config.toml
num_hidden_layers = 8
init = "uniform"
optimizer = "muon_hyperball"
decay_shape = "linear"
final_lr_fraction = 0.0
Each number is 500 + 40 x the weight over its row's rms, rounded and kept within 0 to 999. Layers, rows and columns count from 0. Numbers have three digits each. The size before them is the row's rms in percent of the matrix's.

# layer 5 attention query, 256x160, rms 0.0425, rows 221-255, columns 120-159
101:560443486504552536493501538509464503541469507405479520517545442449443487470464508480554582454436473444485544524524497456
098:540514505434546488573506553519480489514583438466538358494502495489460475541496516518534522427549537474446527485479511518
103:470477457566544553519522501563580423533521527539463502513525519517519415483514568444478421498381506467499513530509521568
110:525521475571511479503445515551550581499451438515460548403524493475519487474482543511505509424469529457497490461483519420
082:469524589565428474484444441450502507439510453543463458526508500371486509444489503523531536547605491495528448501481465468
086:493523425511543549532536522490501454454547522498480427489492505518503450538464454482528499523489479436455510520423531572
095:501562486516475501487431414485526469543512450454463473455512491491480525478516467537468544459439570506520469410523550574
095:495466459475517554460488522561526506560562425472514483540527556468516464440525513556513513528521454524480538515528524475
087:492501518459521554478486538500561485444510544496510459557471536537512482466492488526561517541578504504430469517523503520
090:491492521479462398504473466479465560476515470523506534544446480529547650502534523529398456602551482525500493536497531503
085:553523561483484454506521459399492393531563496568469556536500461428515511527504491466510540529558467462543503548466477603
098:505515490554454395491538512526498555486543466539509437532506469382557569522466557537480502543617494471485506502500524440
092:489481516538504420557546593559573565477482485545517534474478540525531509564524505446413447532525489450471492570480528592
096:486469498481527468488556499595525537517521434530472357475545514459466516560513480544448507483493498524515510475490500512
092:517498481507561526520536490521474497531541487455411511561489522525507561463458562553550582498530472487461517497586533468
111:542572518457501479536489478512452489596504529526473462547482535520567474473509527542518540522582548452613490537444509525
093:465512541501506507501501447545417501618487522568464499545495509559488405526490539474503521479429473475581495508442463529
097:491466406487520533425503504467512430438532471536516432457486501461437472498528398481465474520502479541479505524459514546
090:496497611469554444492534590470528451434442531507569554505485491508456512549520466444440478565467519499493491572408509583
096:517438487490529560461515526529557477549448531499532531487552469509482509483499494569518496522395514544496473505531505462
099:520497575433545500452517520564469549498553571538488543604486547512542520509507523569542555573571492531521493549549476433
101:424455525490466468487526489475547479538558600503479497503469513485497485440512460501478479504532511479605549521533531553
116:467553529541462438476509553476455528492564552501515452486496499467479527471536459500498552464531532525471556517471514437
101:506490533478459479512516505507561455553566483476456496547535475513450519493498536449508507448463438521502478498508545564
105:474468491450527529504530595455612487453426567457579550485511537505474467538522477504484465488453531459448493475496487467
093:533520489507442477442440446449510436559546464489496431467560432455487500532466432463473534396487526450516484465501537509
112:478528606469505459527523491543513507515517454488511501580523478473498486504488525405472523463502479494552523579445455552
095:450516477433580511508563543508515538449528444482477432482504538460377498569511491550497563512483492503472518449482509544
090:496527591450507486508477564482487528482443559566494600525505509472457484563499506456562544465489595451529516547477450440
101:582430573510503512505567519518554421418525525520538579552547514480466448451586492430481532521503471508525507512565494545
095:536510542545475468556548525553531557476594451458466465499448488472451527506494497541472537462502538547486455507526496414
096:527492507507467518425449464551554567517521537552472567427454508469531516470508545523506527496539450575528415475464537497
107:441570367496479511467539437469450492562550457452535419488508565499431510511547524495463458524503468565544544478423527478
099:528481517493409511414484542534528527552479513507514556557533495440476503462527518508552557472423529516507483497544497504
094:461494537483443431548487504391480532501364490494533453502539438489505566523481488467474458515488545461470479464459503495
# layer 5 attention key, 256x160, rms 0.0424, rows 221-255, columns 120-159
101:607452479430537528470507527531495503528486488452503531530540452469464482456515486488590503506447414469505502544490461468
096:483487470426513490507450549478460439504578460481492383501489489453429459491488487481487492461532505471461490495493459545
099:497450533528488500481524515510529428533476479514515488563532543423513440519449553449493544465413494478531565490494416550
105:524490462561519504514471540552499544499467437478448547468533539488548448496526562546489470442464498478461525462455524415
083:510460508543436427449501411499465462430589480576504506525476467396488495441530472472505505505596441506500460524490527395
078:482512461460500533460488543461519489439529459509469423479488567519543509513441486505495493551468532496515541557457542612
088:497509500526433458442524472523492503549505456481412486447507479529518470482522439489459579493441528501506459440531522546
103:500524459497473517479446477531526547547456435466519513485528566503501486459518496457524492509515478505545505456489530510
088:544445448468504592456475529529507459468573517500519520526430501471534472444508464531503517492530515502425451527497572440
084:501515541497478475548510505481475558503488469531547500524452474519556586531529522460396475569610468463546522554470503498
104:487528543503491421508467396457486456465483511543508532527543457492491548518484494407540557576529491505548500494533471602
095:489512506521429444422482504523506553449589451555464467503508496393522584575503497585466482464583466469461479500501532427
092:480458529490505502555495569576495542502546528522473539469447533495550505534507534468420447541510497462484518546386514520
099:475500529505417427455495517563506556469519441510519383432492518456472514605504486533528511467547511495533485429541495526
083:542474411498563522536593479529506504479549545523394540585492507525499516508500554550572554475520535501449473491548562443
109:455509557467490469444497490541397482581556504504431516556442475481548445463497548528467533472507553494520484537452523450
086:458543553513524458521515437450461531601454548520450479511560530505456435528473523463530541504481533489562508464471492541
087:516492433545449550443466509478530448423563424519547467404440507498466456524490418515464469548499435487518488541505533640
088:471521514431531500517556590498502452466517537536537534507451469498503544542524502481470472569423494522466507556444520544
084:545496408517576529500569458515534514499428536512517526537487468525478487542481485538560471514425536498445485519501523550
084:511546562436559522490514523531519503499514539488515550560463512513558497490505518509594564552632522542497468511563523472
090:462503492514469492462501507456568503502562613460484494449472501447502426403534492450542470488508500439572497567527537528
095:458526506508455507456482549458473488444578527520497509505479509469467553425545457508511540443525497555465567490550507447
091:503444489473525492488531529518544466556566542463478490546476485453463473431482540472576525435450443488470493568492530541
095:489470485414513566481526592474568481448456556497602537489515466506510499560503503525521465469470503497434537476494507471
086:485506542517505522421425518458483424523547457486475465457490448472493443460479474466531482402461489508488506500477483518
110:487520558432554429546551535556502532551519471551516504559502494461503465549518535427488510445503473443539519583439504513
094:493494424460546501494506514519536513416514506462449422538513537519413479480492445488571561512521494578523503395526488548
081:515527573471503512518477541458526501485444522543502503497527539446444506517480498541538568537550551413533506501472488463
092:579397539481470528491588543545479419428543534600558569505496472490506450504585498465487522462496491494497467534460459521
091:593456510455538497489553499537463569478570465500461447469460498478486518471522460635444542479528478491489477472479507422
090:573521424517516491437463378524531558499475494555470532431496522457546548477506499508514532535507512587524504429520537534
094:449528380468532503485520459486485543596554477452488442510477504459485524501558482510463448527534462556548537498461472504
091:557468499460485562457550546523522511529524466494488560549511516439495547508491525491472533496433508503511598542546478468
090:474521484534473452527476512421493522515455515500511414603557481473485518515461459455487526452511529481470504507478517464
# layer 5 attention value, 256x160, rms 0.0425, rows 192-234, columns 120-159
091:478482522487536446552595495500526549528486491501524419457500448520530466489510458460501569503570503487466481453536501528
096:540509468452511529431465459482510541536497495440491470488563468581461505424567512474437502505543538461537468600557516530
100:465541550404520493541556587461520463556551494486520521531470535471490444509581512554514464456542465457486444431545535527
083:492529482513469498487474413449468490392542472529476470423495495436525580584557613420483557459426494449444533455502447523
106:467547522544493510460548423495534489491509585509499437585495448538486533511495556455475455512499589524555518417447581479
096:502517460549526460493492448485540488468514535564520479644501469496571558458509537501551444499507488521519562539508560500
095:506523522588526492474503528537478566463526475479539539477477537490439477493445473531554472500475500463567431529461486500
099:486475459483460505501466457458480476516569465456567473479525484487469482437542593477506466457491561495489552431563538559
098:419497486491462570449459513518555462463445505486500536489552500501513480492589554438477527511493416492552445427524572556
089:435478510541542515500542540534513467538433457488473486479444526466501480492471569506470501481516558497455479557498450433
089:538462528442489463494503526497533434545523531507500524574498547474464540464530463519472457444561461523553510419452511466
088:499480570435529477460473517563526454549446527497531491457536492497473485498464461501411514453543463440473508526551496483
095:491392493483540515519426476514484491515448502526453469458565432440506476512533477514498464535491371488491506572429485525
094:393400546553452536519537448466470515550507503493516479455473490512532566516465481463497488536442529519503511509445439500
094:516559532472544519512570557511573541548541506420569538537500541517468578516545524481467487510581473520499525443515513533
103:511428531524484452478425515560468494472511514545497532608423439459421506463442535514460489509418555502486508497468536466
092:505536515492508481467483493456574548473408452530553572485504472498464438470512504499469539458407527470560512521541502460
090:526503542434447510459496466562530527523476500443437402483492417477473593476527486445550509477408473453538428477470486458
089:534457524539546489502529494589535531492460520452423492527514512517511444498547503545523483446487517543516558484507485488
095:499452580529471507519533420491498566537529493548494477574424485447524517494571523535539539531460416493502500464491441443
105:531502558477470492486427533524437500489493556488394490447528481510500481479520547471520512476433538427470404424497482500
101:538497582541519516514484521474501567520434480535478500497461497470500519475472458499470530499507507490520490577482477485
077:508483487550482524486484519460527463532473462491545504518424571540547424555483499526555479467453536527483572485481465466
108:439513557513549513507572531468507576546560516449578533561519506521528555513535553480463435462532512603489428485524450495
094:509510483430518461516486549430468493505477532508505515535447548474476491537531438505544513565435459494484476508520466492
093:491464551515543410435471479532495503436528547443498511477485447465578463536492459494473467492518505553509505505457514526
099:404518505483546526542512494477535504524479524544480536495516480494486555549549394434489455531566472538521463457504503499
093:545455522474462480469442482507441509469444497527432453533458525483440520555452434431514486516486500462538465480556508458
090:516528500526459462548558544498512465437480483528487523471489469449502448605469450456535512521508551512451559424467482501
097:415526421486481535532500501585511528436472464522513556459429441505494557464532484439387515443484549541511507563450517549
089:525452507537540481447509471543459480475527439585537487512463522497490507516494481590500491458535500461521524465494464496
082:406499454515503505441522513492461564455533520504491516469445450517494452511511533471487461424442477517567473536483446443
106:478490474507492456551463465495521520452488446545497471535491453437518488589507497544471475573425561538454529505559512488
102:481495557510424512531497438553507540551477598463453486480479473507467547472441562445434526486508596538549540484522572491
106:500494469428536555537515486464512479529450538504445502511522479488465488496452517505473556452521399447456510524515463516
100:475465553491509480494481530527525475467604526572469481517502546457510497546553487522526476520498464535554454441397436539
097:439465506546459488461465434543522510441447487495512506531470339470490538461425499540481512573468509539451532534518535467
118:492519502446496455468534544526456496542522475553504498526559427492475484530563477416511479443478550486466490454459528470
115:574547508554533512485534500558495432555521483502523528559480520511492524440458497483497529568567544456491517512577486446
112:487493491536489546478481467490544579539517479472502479542554461511501519468455484458441460532549564536515455478551571548
095:511499462475517466567560425543453440451502514473524508476480515510458435526401570545583500551516543509481520549446493504
101:511535508536541471535487448533608451556512468477482457491507429534523461522504531514579458533460478535523452527573504454
104:447455538491532495488483498531538497539464390460513551505508520474533475527489451487550480551444541501475463467557473503
# layer 5 attention output (transposed), 256x160, rms 0.0528, rows 192-234, columns 120-159
090:477521499452444569503456496477524521464541560493447542512507551543553569414560569500467399551461494536482469490536504487
089:434478550503457479490466480471562560514547512564524508526447507583507515501544465491495448543524521549434396466487500539
094:465477521543524476463466440510456508473498538549460456461536457576499581545459447525523537572484533521535472576493492506
084:534450485504515476497554530543503500533515542545560564554518446512569457462452492517515475524473481502578532511577532527
099:549483509493519477558509518512495508564495519553455526436487505466505500558459510536490521487495403530468516531471395482
094:419487469427501486473504499548424536475443486477488504463527560496466526558469521494386592468473499522527513462458431429
091:587512490410471523516537469479448490567519500496494439542525458441492549497469536608503594485572475452418555475582500442
096:552479503498566481507506495552520527532463544525451478447488480510534499564446489480467567491490486508498491606481438475
094:508452543505483469536507470563482526549548414497508482472461528522480511491408477571510484584525582501441484534542514459
090:554529421527505533533504555454604486519459531499519467487526506519532525490508446495536489497553520531516547506482586579
084:523553458548563541511544506508439560442444527553527454450514487512479478523411427485499586508436462523454504534435507455
090:469532468577493529563544491421492588466519475518477499572452557540511493523515469480610540514460531533423541496515463500
092:520576445486488471518485480428427569517509424494560492514460461484537449476464538524497481475461569501434532471550501422
094:488494497450543507521463569537529523407464436467540482487479489555535501538508539459506545459540481480506523469500541490
088:473479525512415466589477422473490481480436528540481481494510441545568492488534524500574529470416474475478449521462482431
097:516487413514551544492545485482543466524437477457521497436567496507440475501483468538523557449513399508556476470493498526
089:523448508515511494489507430523478472555596410510522451481469505493467515526479505523434522532524456475473468522529445451
091:510542459538575592552548567536520524486520575470566529527466513573544452510535501540470456555584560580494539515533507557
083:558522485453518557525520523482496508534500532513513509439493462476487470456497508440476471487524468497448499514486514601
090:505519447472524577472509535493472489448517562503527483473547464559469519510514523453479504504514555510500567480515545576
099:485438483512492520457558492511492484535582540543542549586380532468509469489577469452513451551501454525521539585486455500
101:529500487496488542475523510500536453549509543456527504515511512533501501528443524510523495513538408495485532454622549523
074:465471486454531467448463492584523484487455460488454516458588469489461547503535466492480516423480520520487471520498483584
104:562447487474538560457447485531494442455458544565433461406480476543534442492497434544484542519434474496540514482500536548
092:465538524528459497434500447583449532533503473462476448472513499481537479474486512537421488490482493485524534514485568479
090:478492497505533492530534475460535521506467439530504499501533524477485496514532595496547494488472504458476495474510474511
092:547493561474416536440509573531458485471531500495475439508465475556552474497509566579493508550467533471441481522502567422
091:524480508542568553529544543529507509513518516487516569578539463477497478486546504490567520507513465502527577511511479531
086:451539560516573493535536492529512470514531491454426494517562488462536567462578548525524511478505441495544485542540523488
099:542478539579485501476480525419492485536508516463520495517518495470448488518474486560523474597552466497528520452557530469
085:483503477438438517459489506430491512486467480494532523503527502478499508505496513478541502534466564489439453477507459489
078:560437437484489512424418501485570425492524541491517493438497510480453560528541502554492480581472547542503527498508493574
101:560503493540516518482451486467471418491495563480508529502504470540489506427503452450533505471487562521520478512472549439
098:491461459485585506461494610468517408434470499505538466502510481500463441520468542544507507580471472458509537481476473496
102:567498487448578482544526531531469471587536504519500603604488485476573470463464547483527508484496479547532489529566499501
092:462488537522473422495455519514507507451488535484440493504489503482592535481503499425478412533463536530530483564509551545
095:452455498473560525499513493520528483519466528495526497555500581539487498557526504510490590496534582583515537456491420490
106:483423492515474507445440467524506491465518543566503526531505537573566441478479501567525496525610450446507480519533498452
106:583471497489456539528485487496463522497506484469483535442505376531502478478496506474524533466491484536436465490521498490
106:469548505479483533492418578512446516527548481464501504393505527498444473559529463490428484464472459443495470519387479442
091:442545483507473512396435526390456453484478487529460496460512467444486584519475482469496497477464479475532524442500505523
095:467514521523515542493498570526516512477545515504553500528473524525530530491576459471444531469562559494485546521478475505
097:532550466507431474551519503502463597510576455509490381457498534505487525479475529583511524458622483435460462531483545477